config.toml
norm_eps = 1e-06
positions = "rope"
qk_norm = false
attn_scale = 0.125
lr_head = 0.0131
warmup_steps = 200
final_lr_fraction = 0.0
Each number is 500 + 50 x the weight over the matrix's rms, rounded and kept within 0 to 999. Layers, rows and columns count from 0. Numbers have three digits each.

# layer 7 MLP down, 192x768, rms 0.0926, rows 0-191, columns 0-63
349494526426425477560498523409475598504431392455538464456613445538507437563502480454484496479491397526547524465623408504541465582503543490445446467522564515521485508513496501582479509427599511
500475541473445448475517454476431552521554515463584512590536512482513537488569554481588570414522517429602407529551506495506493474511461556445431551487452444558490547518483524624479513417482532
530494534533570545493494517504509479493513474558499525415560583503545480510468421570525420461505427497512555533517542445518455477492555465482610438493432585428583494486524461599469493590454477
467567544497605580590471505570519521553453518492485536545585519477378601633498598506612575450522448499515509511459341526463523509567514448567452540509529551513476539538509541561478489533568399
591467446551507532528594472557462527507458499487443525537556422612405516526504518449509459515453531429559484547549578387493541482472400406468470570570467547463396480455454461415459472502592452
376497637531585487473473486508454442518551487462493531494618427538429577532517590540485489485433492510543470531502494574550453489556480513442501449548469524482526505498453381553634623475564423
434520490467432514554504535518392469412459458459436428440536470488497481485498477533503507486464503524509487503455400537561482444450465516409422519585438509453527447439534464492581474562498568
482464514483531432561438525566536540561518507507425580460531540502526610519567519514472425480526453507488506485509579468505452450501526486516472499468523511436576537425538445450596489458468551
501509548566456373562487468497448471525560473507474552474428471565509451566495549566539524426530567527471544473541460515527505458510440489488517496509514465513511445427525506564520521378532533
571531525457554444547523558508557449541483495490515545488496489533500431531484606502601439542479491560555490476396509480469549498523406563506440478553522508479441536429559494528504577540494559
456508552502467540412495550484553554501502323445467457467431480512557485487491521434541434524484521496502507431507498603466531603507541426420492453518433492549438469501425427518542496487551657
538423477493537432610474423459493473467549457503554562430484491560620345633547513508535398555500469376572330478397479479479503487551471424517466555562548476483529459512553427525562481491550447
496489481506463526425542464455518509594489424493442525553535482545422481344485538506549486484471432487498459417478512587439510438497542489500505562520510503469499497474533557575529455550562486
541452538593493433475508549493494493495526521482600444479497436482526493531518583425420487501472540606458673529478433499557490545521440451506537449505446446486426496512548552533491524427468346
550552518494552541509534489493523508475464437495454423461433443455487534466434377524533628467493547498613453525515571498534593545400505546501536461582563496431479525542482513498392601433454525
452555550509453459469476445487553491505539508507522514538571608507487485476485619504481533527556555523569544465509487479504555481496537498563509473550636463545528454512475538609568487480444486
342581488475453490458443451537472534497463430393516527484328529459442451514443444585482458483490516501561500505551533469519583505538540464452473491523607470461533518508492411424572541491594393
480537559499535579417490511499421587437553469522538453395430510463499573499397543554525555445545590477502470495458536432522483510432497531487573481538440637469531579481549455521545429479519450
578467554463470583434548472520535580477419445609562546460512458569462445475477477488476580503408378421427474401445567501544522459512512414473537539633456475447443467570529503482463487560450507
512594454475467483577563536454529393465492557507476546480515423490470460502482505546495508475452498490478490457587472460492558518549615507627477583482573543514484540517493529554442489503473458
511488507565506555426482589602485518528472483574514469526443462450495613457484381541525469531438575482477528583529540460558575612441492533431462470533436435560564495517536495468500532466554557
475551490560515531517430516497531609487500476553599358476439540550532538580405472471488432483583537468439467435539581555468548494543469573478491573460566507478600469485497447549479513496498502
551494500409450507435514443477458536532530546591386686467487569447424432585574452563523570490518511523560475487468511416479537435574548481459504492517484555483527441488486461521433479476514574
541421482577567471504515514634564584533457465494489564499427564601449441514499473544471440504573537470574494410542485462533528463504555540371532427448484540383444406537480600554484528479595444
422502535487527433577433402578547523571494418507598518451460539511527400549514570497514503421526508487555575494591523498513546467473499514416448547546502438483509534448519490442449454543550478
553478551530505560474471550415491554418427406480542537565521542561510462448520409453457486510528524445493468490436496514474487498496446492496514486505543543428517500547557500490545491452561484
510480547594557467517607494489525452539572562497464532598484482536592599505499414483555512501467513463510563504475425476478500499550488543511528493480447581463508547429472570514374488599494445
519399503426452550452539571445511539523486431501395388447484462513519458484488523529511461543525461519443450576480516505474598461518537492477458520555503483447484509642544443433562536464541509
479576458489463577494461459456480455525520449511467534585532546539526468474477508550623626479486496485490557478480482497589453537521414553524434425503536526431576455493588583492365459583491543
439505594536416445418580473528523527447459549554520405536400523495505501460499465503478461524470474559453581447431579425424491493422398503498525383420535609504513531496525531513584506452365522
561519419527458518462525526527452463461414450575532480495480509437580521512482437484488589478488490495478527472528595567464583563564534488417421412469425506578520519468552443529504565504480390
516462423449467480537477461574445500489509495525535468535487528537538487435506520518511488538529541460496629433513537470552520398470531435595487503561494499526476479528528514576467483581424659
402461542529445432427465460449446540444532532496570444541586465499481580543535514539533446454476560482511590485539433536472594441420457473511453495464480523540467522404510539360526521501462550
466606430458444499471541520472544407450551483455536480485532425474589389507505598477448505486455484550422563523525571573526510503507460425508575526517430433528605422541478480443524476450481496
575513455398524567504492532534540520494485512525452638382500479487512498479415535593499449507468492465467567527548506539489522412516487589467578468537486563457474455521496541553480499554543493
414501554501520525544468630560521476491480563456493526579646527560481490533532499514525486470571486534475467490437494552523493454504395518523539532523390503529559539563450398488477407439598574
483388447590477507547424519471463573460470451458562558556531498406526424557516526548475469524496530534552506411472554482536519549413563559511470392478527527598560478506477464536468539492466532
499503496405485502477527498484461425415451485576539523597523470489520592532414430418493598468488507517551514482484470368509558584531476497418455507527547509468490446477475501520551521505526482
520488488455525461480570476474557427548514420520405504427493518470424533489451446375485507439415574514583621523506517444532554473544511632597463410512540494508467533576485526446484544540515537
542497456482457538584639580707446541519469550548499438496574519513545552556425432553510524511570509482488493433562501445517507475429481549467538532497544559441478519557577520424569562469518542
573447548497472505494433456389597491514560461514509544456449432518451475501436444475567504566507420517450516476492539477508530557442460438509467435369429496493495551487568536541473469454535445
485447553615580513570537402467454481460450476460593526554523567457489512465492463537422600538461431575483552494522571532488579463513461522503557475483654492481464532529419510490526412471394544
528504514523469488439517488479448485510443454526566617485473531563538426445564476523498423528495474446445564426550539562483559445378443538513529409504407546515581497465437524421460507416495389
557471514461536486554571485515511420551444516443501576571456567519472508467422330589412459501470500493540462552543446490537545477466473477543493577449527577532475491478477530573547457481416452
480531419487563524519517485517517475547554470449498546443474524514530494437579427542565456460516443507464552498569475540523582415456499522536579473464427495508530497571541423491526472480459544
452530465422476517568525482485572491472529435517557416398469472601542506574530537377471627530460473500477417482512488547529495525541470528503508497533513458488560504513528466548553482487540535
484481474565416517537466536567546517547483466453484550536524458570504548573528534559441453523449555508526535500484447562462447458580522535537535440484410501575451559565469507397442449417473476
515495482489463499535509524531507485500523487421485502492484539507480505542517552503426563503537445482555544527458611472483532550472548458506448554455477595567514478542490515437520445488536509
478485520468481498444422467496484470531456495507469498492490517557525497541477492577501446529519490468452516564452480510480489422529450458510492490472466472585485505500553481440450469457533530
503503500461503490519504469546539521491508454452442455523527433461543574595516460532515414418550464499502408436534490498513519461468566498509477527570568441569476454483519446505457484494480564
500565459465507478540502385499519406484542496617493370473526494510563559547477509528591536520539493436602426510540496457513522500469474550606538536490441513483580430560486511511440452470505398
505528547555497472505533568526547441491586528566552474494449507478528514491522453517415453492510518560626521455555493489479496462524588522519498551521507503502576525541482572490608597497494451
569520574533536535480545519489513527439483552507530482595590507418567551539438474595414523526464482479538511458564496459472522574579530551508540498487585449451397556512440505553493514557534536
518471417551513519476483442523537491503518484537443454455422490474448431519399517483503540484527556502507418471467424470557544566500463421483454472538503510567549534525502515496484420471476514
519535512474535460568476514506533432499470525514542389508446632605471487453452576511401436499553378522615506522505471529524485421501506578521622509475471515524478584458464523422641499504604570
535471496472473544558542546513474450499464571553504396478453530561519504446519439393444467451474467539416514519492541463467509431511554408489495507589465522559538532497522528512626542500483487
530554566507502545481409578492517517529519510453448463578505474485502463570529498614504463495516485528500508521468492489465542534503500383412431495481426476475460478436535540491425521555407629
478524529489490516559560491564453492532552527604463589525484566508538568502586626588439541559416482447567529454437534530535580518417514544498461428544478560508450446478473521518486569485570477
570534437581555471412480486460457492532442458503485471548538547468460518476539486556466545504499623481496501408532437422520573562523507481491544568484382494536557486459494600479433534605516676
488532529443516508493465492601531471457537457497524465409440593476510471445480448542554545530576533518515544551553503485542496539444538503582561535453543532400590525488509496520545494593549573
550492392587447464467508551554491508514484511420420560497556479504529443515494528546539479426502500538430461481524497404558495498441404549478587444452503532511568577544540494585518490585609467
426455446598517409436536579556524504536528509515537555559521510518540459480575517495545515460633571453475549569462430508551525605513499460476556534459529582536432547613459478445468470596462472
431522538470522461537497570380500525490500452533430513575481520574515498367483452510466560471499429487531582453478503481487477560457429539514542434434511492491464462574508490403461536491439548
462455496456505520446486482536518506561469556551562462551620577561544486456441506522550416499493485490482445419526540509389470510515490466531480459558503455511507492471464494485473423493419469
549593486496484546533570494446520458504503524463317439481472427455443560622519474593496490464505530428534509474498474463531464420464476522516532517580459531503431522510462447517573490433500481
445548411509451554474466542481444415509469432511499506442500515468461460552437508543505449493548524494494483496529490513477499533570517469553477494508440512428541484476451535560509528480424463
490516512557565598495461517508424418498497409482495405527454479524455485485498514486456399528572514564529485479506560524498494543513541496612525487473469400477540553510474565559466465513533508
485558643500517477485537565564477523490506485458559483466521533444578567415451526556555553541463647472467526481482560504548484401490487497521438477536476450529506485489499492515502466531430474
451552524493518500506438553488532518557468463507358524454473583513455454478410561611493597451526590484415582575475409513434557554511529405495480547489520488463456541536576538487576480488504486
459554545545428566526483515606459455469515540526363567493539437510502476528551542507437538500495574479563462526499454596497455564522462516432471599450645503462577472550534514465472440545571539
426536442488462519503381425421495548476499435486504594465537535515485437456480559477471514523508498504608474626501557474456462643464530480476626550543564496548441469487499521485415553465423554
530469441590491475525484510470483570450466546480577506571424550479447550396476438413531408483467483532496425499558546473481525460477618438498512470459541443477402442508496473449548510508458484
436446489505473537498489539554443513473527493486605454540409458551537544551565520509496524508563526450435408590508543456545591523492422521569434551519596552479539497489525527538518586588479476
506515482451465502525462519508471524437611411503467581469489539499451439468408557524495545560430460441548472597538468494484450491585380526410505430443628477456494418460511595562657485493567461
493424457512509411514481500559531483558461574465491514526452503449536440473449458539575543530549489559556493474538436453488497516439440485610518439469468453550471513352474468470400470504458478
562558487450435487513626520504492421474482510416572484473541524435480467512558445525424458510528632507436433511432508447551409468459461485467486431447563450527516517566444434488364499451504493
416517511597490435466440416502523550515581586551549467512513598546424503553541528519618519521499544499579464506498532530524561564501554470449488599431460469526420510524518528533438538514438466
476480477607454514525432441529538487494472492497548545422452516478528519476438510470412429494539449473493502443529552495501450508486555404515472479491502455555509520538476460480544431577517589
488483525481445513461541476531480525417486532450606493599517531390495511481504498415404572464518508568514488529479516472475623520529591509508539503493498454378497427583412527520404468575511527
569544499533502482533469415452534482508573510453464563435578533515513453558458528402463630509531631445401464597558489470525537497520566436454516452466561550421528453452564512464555619503540431
411467521500486565512472432524518527537441437555541601509448512506495556487492472531530570470404628462500617447469560471502526490432469527356516566503446486480513512444550448410433490483437513
406470426541532540532398405507383395373664461484453424572380532436548472439452515589440428776400323521554503548523596565532503448555440504432463443468505517565432430499414450501425414467584478
570501499477470465457427482431487467514560631514515472600452546528563536503462520391547578488538546469541543413431580319503496442483513488454506521510470421488489542544535476594542567466476421
608508634507398526559461512541538463482446533527464506525464560560408495502492513525489501456557523475614465431479495583554463411539515491565469501458535534558497506512522487491505536530510558
473548429544471423539570466482551542466599591523523546564471514543508512429508442506567462537467482521493543419480471434484504532462546536439477566477577523477480514480390563535556557512494434
506542561440540543533587465477543512578530569554428491492527560497483549517496448551584499476480438608509457506496545535473477382428496424540449487508522489460563566551523450585452558556484469
557487564462414443534505586551442516449418425452473514538494467586565558424503481507460536499511577467469445517462484460506491491529515543440480537478460418447466481459464472465511484526509532
502503518490462561574511398547443507538521610560497493573554364527503530468405586605525494460549383520503497491457474470467513493433476407459542524618583506483580513556439496531431504524546460
491527486334460446396535487409520424474419435507527619534429530579565520481461556491482491468445482474522409497478470584491515504503466414552450466418516512580505514512528507601592530512592408
484521543426514526510475530496521466474430500569570447592444390431519586522511465536449430540605539500510492499476453501506466584611380521548520507469531477416507491490534529533472433411504500
399587536458522504410495546548461462506454528441551564467460477439512397481517510600478515474517456524548516454473498455555511566541486445587468525483471549548603492412480572444570455490448569
521515512583513556446462587488531502533430512513435546548379533474548503567409482508512519500429506527527552506506552506529463528554541538579446426450563478424504496484461448509465465519419456
443485495408498512448450566529465581515472521497607410546445501478440502503528486476423433431440536489486481462498470423462469474499519519466485615530486461511383449578442496586600491545624513
537523425476539493547565590438540472489521382496504435479464532501490533489469552545526502538529494457542468495521427585493494442554438453533563513445460545475472429538480446524525570528440562
448519498486541505475500518501529500507498480488426414586569519494545540529463441449427612462448511526483413563489591493442567480480466543470541577513460469534515493488437499478545536543453441
529544516424523426477552459589475496450476494505535528476543511501528495529528516519529419556544464509521425494434505605439525555484536437449577513493538531466486483467541479556565472449472448
494504513454508516459527531406470500574474378513491513432439516504499487434539557468507585514497452457523339443449461583509523532520507492577482461523503417512563415521469451415434483464533480
504445516514510523564428579550562476414471529467575478438552501479535548469493319456554540477504515495549426557518555473482491527476494531595533493520539505404559571525471483493505540567623440
445400494397484510480542425504542467463444507557440526529537410456579579502510565560504507553468530386435451508448505506522443461516534488526502471443416506453538439429511452446612462477584500
480453434586494491447472478472547524482506433551511483590582418402492515582530483517443548446564519545504476485520449480431471626405453414502521389493509511470533459491494488502476526474591512
520401535488446541530471498542497532537535492468559575476479421411465481447494538532562551521436540446518438485426411457610463540450469495435507632470580461455394462455538502541504500474500573
521483423491477510496561489575567385508478589537558491597449586559502465547455482553502429515492409592501483515514494558518452474479502504495575575421416448542505522449566436431453568493482503
498458451469520547476522613458498461372481511585484497617463501406552565582458541610552480435533572401592522507439528441551500536522508475476506529573502559555435498470518473477440499558493494
435515478497444435450521487426493504511491472514504464422492580400518461561566506580481468492582445569486426524522502512488541480516544515514459479538550534617499469441577537510486512505565562
542576574535516520519521546460523391424403477386517468438439532510466487503459518482522420557503504525507536616454497518459561505546411496477555490533454536481487484505509555531478513388506515
511458471547528500537545479538439486541451458502583465506525544485516463449485600463541535494479539464430595429526585464532538533537541556482478596475539460475509543500555567459492516517554522
512474522584522424478478476514547482452543519451596505510536539500595432502549410505477602513523485463508529511432534550563515507571503536532462575404440470487534576450495506490422425492485506
472528470441458479574435481485515486461523572529532542468478568439631479552524600514595416513496421489490470447576434440524500505490410481473566499455528467506445513498502551574512466517462497
552474470589551550549521465433545509507492521549497542404466615516416566573451520444519502511464514441480620514538486561473570528488561504504541570512565578449520487435469367500520500466507430
444499565401560423508437538507470477389617503497494417451534500490604422473466558481437531542581450533453399497458494455408477497567410532588453458518460426605557474452489499499469493442578549
483550474506522496445453448533484423579538532483538413486428462527496456512553358473462419512458524547473441403520520401517479463468544433533520482492538492437516488484519542441492527542552549
568471520487431501447545476456528530483493440546551453551500537464558456566536502385468443403507403484466420543369548494468587454518445476479507506542412466501517513497470530544459529466530509
514493549441578579435456487531502505465516570497591565597501604470524614535452417429517563527597509472514513468477488484499532516412516460453524482515592506535580472501484572502504528505520559
513462483507491447500480556564604520556460546468520496508494602506497558512469505436418424514482377543459490455485500441420478500540472468515484423461521533490479527571514510413513465487436512
443505423509545608459526478624519533552487468536504494483503463459462563514541584551539467509537504466534589513494461491535540489558452444504600522566518456570526566472509505506483520508490560
485474513503418537492493486543441462409476474433485442553462521557478462438475613423499491518566569550416406556509530476546449491470602513574501385505536519544467536533512552547440514457564568
464555598476490573490438532532488483437496408510452459495561415524520415480578542524579474588551527503526507642541484558495498605564519427566508492531580544499632542531510474480488569631396483
504451527435540447503559525547565510462519538410523547523504505521472564508496538624606493534485479428491457422523460502500466583481459535468507499447474502504457562509505480561534505414518484
631448611424501553522429501519449423570499555548504477523434524556503491501570543519474579448545479533544476582544449548532414569506477498549533559472517464480579500554458497481545588475407574
478456513540528506493473551496517511608537475538461522506441544451495427519543548536460499536589412520475506529513482525452499535504521499487417376461519472453422483469451559466443486542416495
448643450529529547472504520549512472470395536520564470557428480457470491437512531526538487511557498477484503502558405532456508461540438532558457495489476477602522475451562468472548459554577401
477530470532513491499471540496479519481533449454421537422489441517516545459495490492556488533469459541534608482540497562568546389465371601520544425612443530445513564461514535537508419506511460
500493445565483509588513466583438496556482408486512570461589405491462559530591486491487532459520442477514532523542527509440449507532543506475549475449462542472425459546509509469464446479512490
471502580517477530656467572406452468479521421609456374605563543539555545503511453395448507475492568477572397507468424549503435429472481521469460469488510464522620502503557537519460491451556479
585424563591456508544557489536530593493544464563442524456502504520503435504511496593518434498430394546495664528548565464510495477516516481550464562479543564545411474503535487407471436571526556
507446518509510509586568469489535489595464567552410466448491439531547500515510471504467518503515561396501538480511508564538587539553447475479593493487477469538444537557482458493468510443349438
534613447553431535551553440531520565455507371564383544430497502455471519459490478595477577518458481467517403500665462400490511523536457548661540506577477487492405531463570534571441527427585524
394430436523440477437563453495499531492483469519414552501494451478475471531517539449513525456482443507532443552541523516477513537505505589424502484389478498412459482490523408486501549486511454
593432560518489496498497425485528497414523463497512565518511522486461540442494485481500468537484476565498567510534508593530469525511449559460510461561521421528599485444515489481559506473490402
542428482418465621505444486510514496517525555529476453380482551515506569468568516440507579512474496545533598473499552522502487461461506575490611568487533458524594520516487528400581459575570436
589515423412500538487562550508588534397547443547455550436581436391517476465480508639456397520457531539463490540448524514512514537531516453533513538485545514468492444577525521485508428466457503
553511496455450458630453547469625541512458520501464445420477557491466531477508520458452433441390493559533481533562455509526557535500519508555461540500467448488500508476490530526450422502488563
527560438450504522443614593519498480508512543506531448550407545421505481549498501567484471496533541511495444525511476523386541568513453555443524540524504549535451556505570508383421481522398579
450542510471470542474550554454522555546532562421539397480443510541416475427433600464493545517495460524407577488597487592471460557529472482457522507489587497466515564467504478527542523462436505
401567476525532486446380468479521545497538438521560489564445467575490437536558508447520500538543362401468587634538582520526466497483511489545517439450417551396471479459512395526530534539504557
535530527544529418546427512443507530555561489539459534477511486494544553603490390530496485513410506500537452481493453423435474568547518473467553411421505451435543496389512542455519549470491588
469459431535546522440535425570455516553544544482504596584567536560545568404442530486467422452509541482608446544540571486462405463552524403386484541535591484440511509484529507567498491467523480
513483411550514488586530578534455532487545533538499488481559457484482441585484459465528600497528542505559451514498427567540478477507467582480459475487422486503566539546515525461494474556491512
470488533492579551495499492424489471554520608498545519443472505596474539501480409465563538453504501407496558466483507495456375477511428497534477541468500467499535475529485493557410484557590522
550423525508475520449572443511461560443457514529492509413458542403483435452509490428430498486416473539501493476403447410365495492446627494507592475458502449465427507540482515460529540431547538
540531424536517393484501546394455533446497499465554329476507505595468451388584416514552556463514587537417506396492505488492496409542493469477483478578440554542559473451544377465485486542500520
542465490485551540498416578539470454486597471448468579402492488528480479544522502508504502547494470533525412594583479425449514519528532486425457617563522544491456573481545432564510547464469456
467481557439498474548575394572543496589390573483471488552402422542525467436524470527514481471612501530549555499481557493543516372396552455582503514433451490602466563479514431619433487547413454
544518378465549520527430526424541503559517574432580451482501520598431446521441489612538537533531459536465506435506527514558476501456404502442534497464454530479558537442515488406597477508517568
403508538425572519432455480414386471389446541457540520479387590490446505527572489516522524525506457473429562527562433510484537513505480533511460496413427499548538505515404496508482493477447527
477511602559483575483477448529538594482509469477534499514520398546499498495593499578479524491598503515542534454462435434507411530464503467494479415483506471503501509484486610542482479535666469
515472459513473526398595494567536523486504493492543546514448478465534455577576500457497521593535500572477465538482495623520504539495601599456462543469552503511451467542449522481479514473475459
535555537499502444512431613571537490502535562483477534513401605493497470528505525436534609565574498469490449540427529458552523531527519543488490405481532465538570550570485551500505488501510447
513579595546503516550555525536485543468550567411558400475599442499593528493543428431511519527557513441430508455545550411515632519472598624495495517513484530494522513545517469472462393504538498
464548555488525506488613506481452559510393503464431586510456473448475500387471576468569532526490476549530506499411481507489455490512428532479500569530515522495481456504497426494469486509487517
462586402422526447452529477477523472503516522403540602620534502409495467528524510516523469518481491507539584471510566513551511447570546504570490476449600445401451452562507535498514545496504469
460442456479562444509518542453472541564452436451475496533498442462584481447413491481562566478531550494419545520477508553542477490490435519480539495584393552548567486425483521494538425472525588
474461577511501493498545361462503503429461472421513434469504486471522459517515528377478518500491543459523549503453556497483490496578418436536513465463436491471534492510532529483595500459540551
480562427503516487450443477515488461530502552463486474604535523499582407495485478455540509524500432437485550535536464380472382497383549470477511495523440464492391558533502573504480472536504443
458477451498473475451462470550489491444514572447550480490509548404473488501471503409538466478512456409497497492517547480505520510601454558485492489511489545470558448587532506485522431537400456
477502526549484574598541594530506495619466500490490511526420463631397453435471488462513627535530520584478429444471532467565533598472516517497594502533453548521548523505564516494539545489475512
591483505522458534453592491593514484449524579473543513460450611508524492547486506548515535557547453536559543575509502538495422565445598486525532451487599444591583451479460541555445495560433502
542545610440500614506500502559438527494436494386468464560542369562475575419510528512530470526520483546515423456483543511457480498494566460551480547612518477421531515440507477512525550503479520
498442535481555517519480487493537486528527533478473544488535603502478519434462477495462464536448481565544592486522501460446541520524554484594487523550534606521501508490474488480502454460430426
532449490550485504364513576413522604562534502448527496433537463436433508552452528548491570499462489462520490501514476539451519534560477544509364496524456471518430467484503524450536526389467509
589577387493470522513485445558521560370508500556529486498606456464466552466575538437488548513538486500437386556552527566518540533464446506373444493504510510503523486513454455547561457446504495
432445555472443480454542439462508485518478439562505508506473519449480433510440401563485459508507476580534467565529461512462543520483606583495457534484502409576428513516555558496528504416479511
395521393458512492484583542493500488533507545533535480502514551527429521524520454492512506527463558500474464500448517472489480434456496444554500463496491504572526512350512414535453488538639487
565510514421494515454518477479563520583445409587515506474530392450554432477457429477472532469566509579501444438495506521445511551519496534483529514476493525522503478563473496454548525495509430
374441425430542467456438519455469590533482486487521465510405524427582542544557517454524525487464532477487465506526506482500423495511427525506497496433539482517458566469471449539583430536501468
544475430524550542487550429505463453417522601583518434506545362474525484505503418442474478509420517462461444490540514492537594580465541478441560495502556496506476436484459466424461547537497553
362596484500505567497518555493535502497440570492582565451602473556538526517443575409533514520547527519590678543566495604441513440439553552499502534660470478437611572434504539487409480503470461
553512429518523494456443587586454484537378534517523431485552443520417579386526495419482409464545496533514469468466499606491487518578517548607541578469569492509459518557438608506525503508504501
518510475546545552618456440510552466625465594526485493508406554533440563476616541538611420500550529526498484619443487440537429585677535452545483531518551618466496509508514601545564477476428551
532515521570589570505528460517542480481491552470432423557604444514497567578501491537462498503524521447432643442503480483467440451530509465430511538527493503507486456521494511495578511494609495
509462487417538519406487483519449558404499511473506547515533462487411431502401524430424543451442536498535484487470440443489409430515488506460471531577468512530489520555398585554529505468518545
553533525552497607491567412465509421491454456532481500558388507520553541496445501515564454446487499471416560376527508492534532415580552589491482550639445527546545593486477472424434509445496467
469428542375568512537537489564502431605448541425617518504521505445441498524555460467509519468481533494497483480466486498572505467443484440519475582452379419573591508627528538453495456421559513
473497537544516515463517481552468495541511535473504492486535456442514489457461476514513472522483478474541529564487481500530524475508525600513455428527433528525515504549431488472474570509412523
483478428510536509582511462535494477469553579490552422432593559519581544466570440593529533535479549514508483613523520470535535464497536437475446543525563536486542477481553398457481465549456485
541459486449464489561526504477528448619490596488480471470527510487394577491628605439421523459554453489497603550542514539471468519548469448448550581517524456544437524508393539559567440559439464
554537462475546519522508469509578465489405508577531476433509472446422519504463557368412502531547521478436501476516523465445473504496575513613491460512427564541507517503593463478594495519488462
619480488475480472422623451508517561508448485497447520370510527605406511594521505417566522417513535591504468477468406489575462405449583534557500534427435521450454558490473544469652412390441448
431507391540537517561545500517496502469438519464531356534451465500545519511511407592407430501522488460442436487462618546515520452445474518485515423473447434633510485451520499455453492393406468
410551442436438503484540561509587500471501486542504504500496460470601515490440569451525449461494469518574488552490481404520543530492410507495444401542512446536542588552571543421510510525564526
551430482508524478525464448535505379492544498511467590520458537463443483446516352514463451422421451569453435464433491498484516523480459508423472519499526536392376528455468552494556416495556429
431440542498474520503462411545505505450582536466478462491401470444516525585521374635441470534469476558475459505563476469559491560502504438620432647445572510493479498489497515500515604519547552
625535460519472534564345521504497539462541478429554541468497504513556465552600542587494575547556541571536476553593482532546432420543454479516529539505549482508471485480556518506448521567516453
550469525518574586469514533479463532430459450487527514597587523446566472601565561502506498511551446472506421488458549530488464524507531442558580513468457435461520463529492561564478539452469443
492492536448425436473418521513451485442433572506499463514505474573442416523543459417541521494539415489551538436557518478488452464469522514497587482398492393670458470455499512523438478475407541
490439410576539451528446540517482548457503580387583398531521519501503548525506367445543481406502556550529542576597523510471430467425477566557380542475574408579520533474393584484539551478485567
525453457404514441456570585491440421468536505429563515461536513470478416558569545427475480481554467491473557431453523527459589429454563468497485556497471473439515512511483478494453535503527562
462528490484526418531560541406523480417574528561428476610492553434538525504437415561600514511511423514437504545428507514463533514527495530514462509519610443480493501501494592520468525623469553
440486593471432537500531564505465521467455503480448532512555427528469540540520508522541518412425483498535452412448484509527449489471531559438465459520532494487558548474412356468497505531586476
573494497535540571474460513567510587496545571476466508596566510515582557433493476542482572503574484510414486555506448524463500514463478520487494566499531419405507468569485567545474490534477489
395497422500512595476538538400456461477477558524625571536508515477433460528462479609491460469420411510425510501545473524541541474466487459472512467522617528552530551465489360526494431493399540
537425507431494540601458556476444502578543490484627566393521510467488504423532481497530469578565529488499469496454508450475466574406480470415461405495485604435491512587446481465483445472528501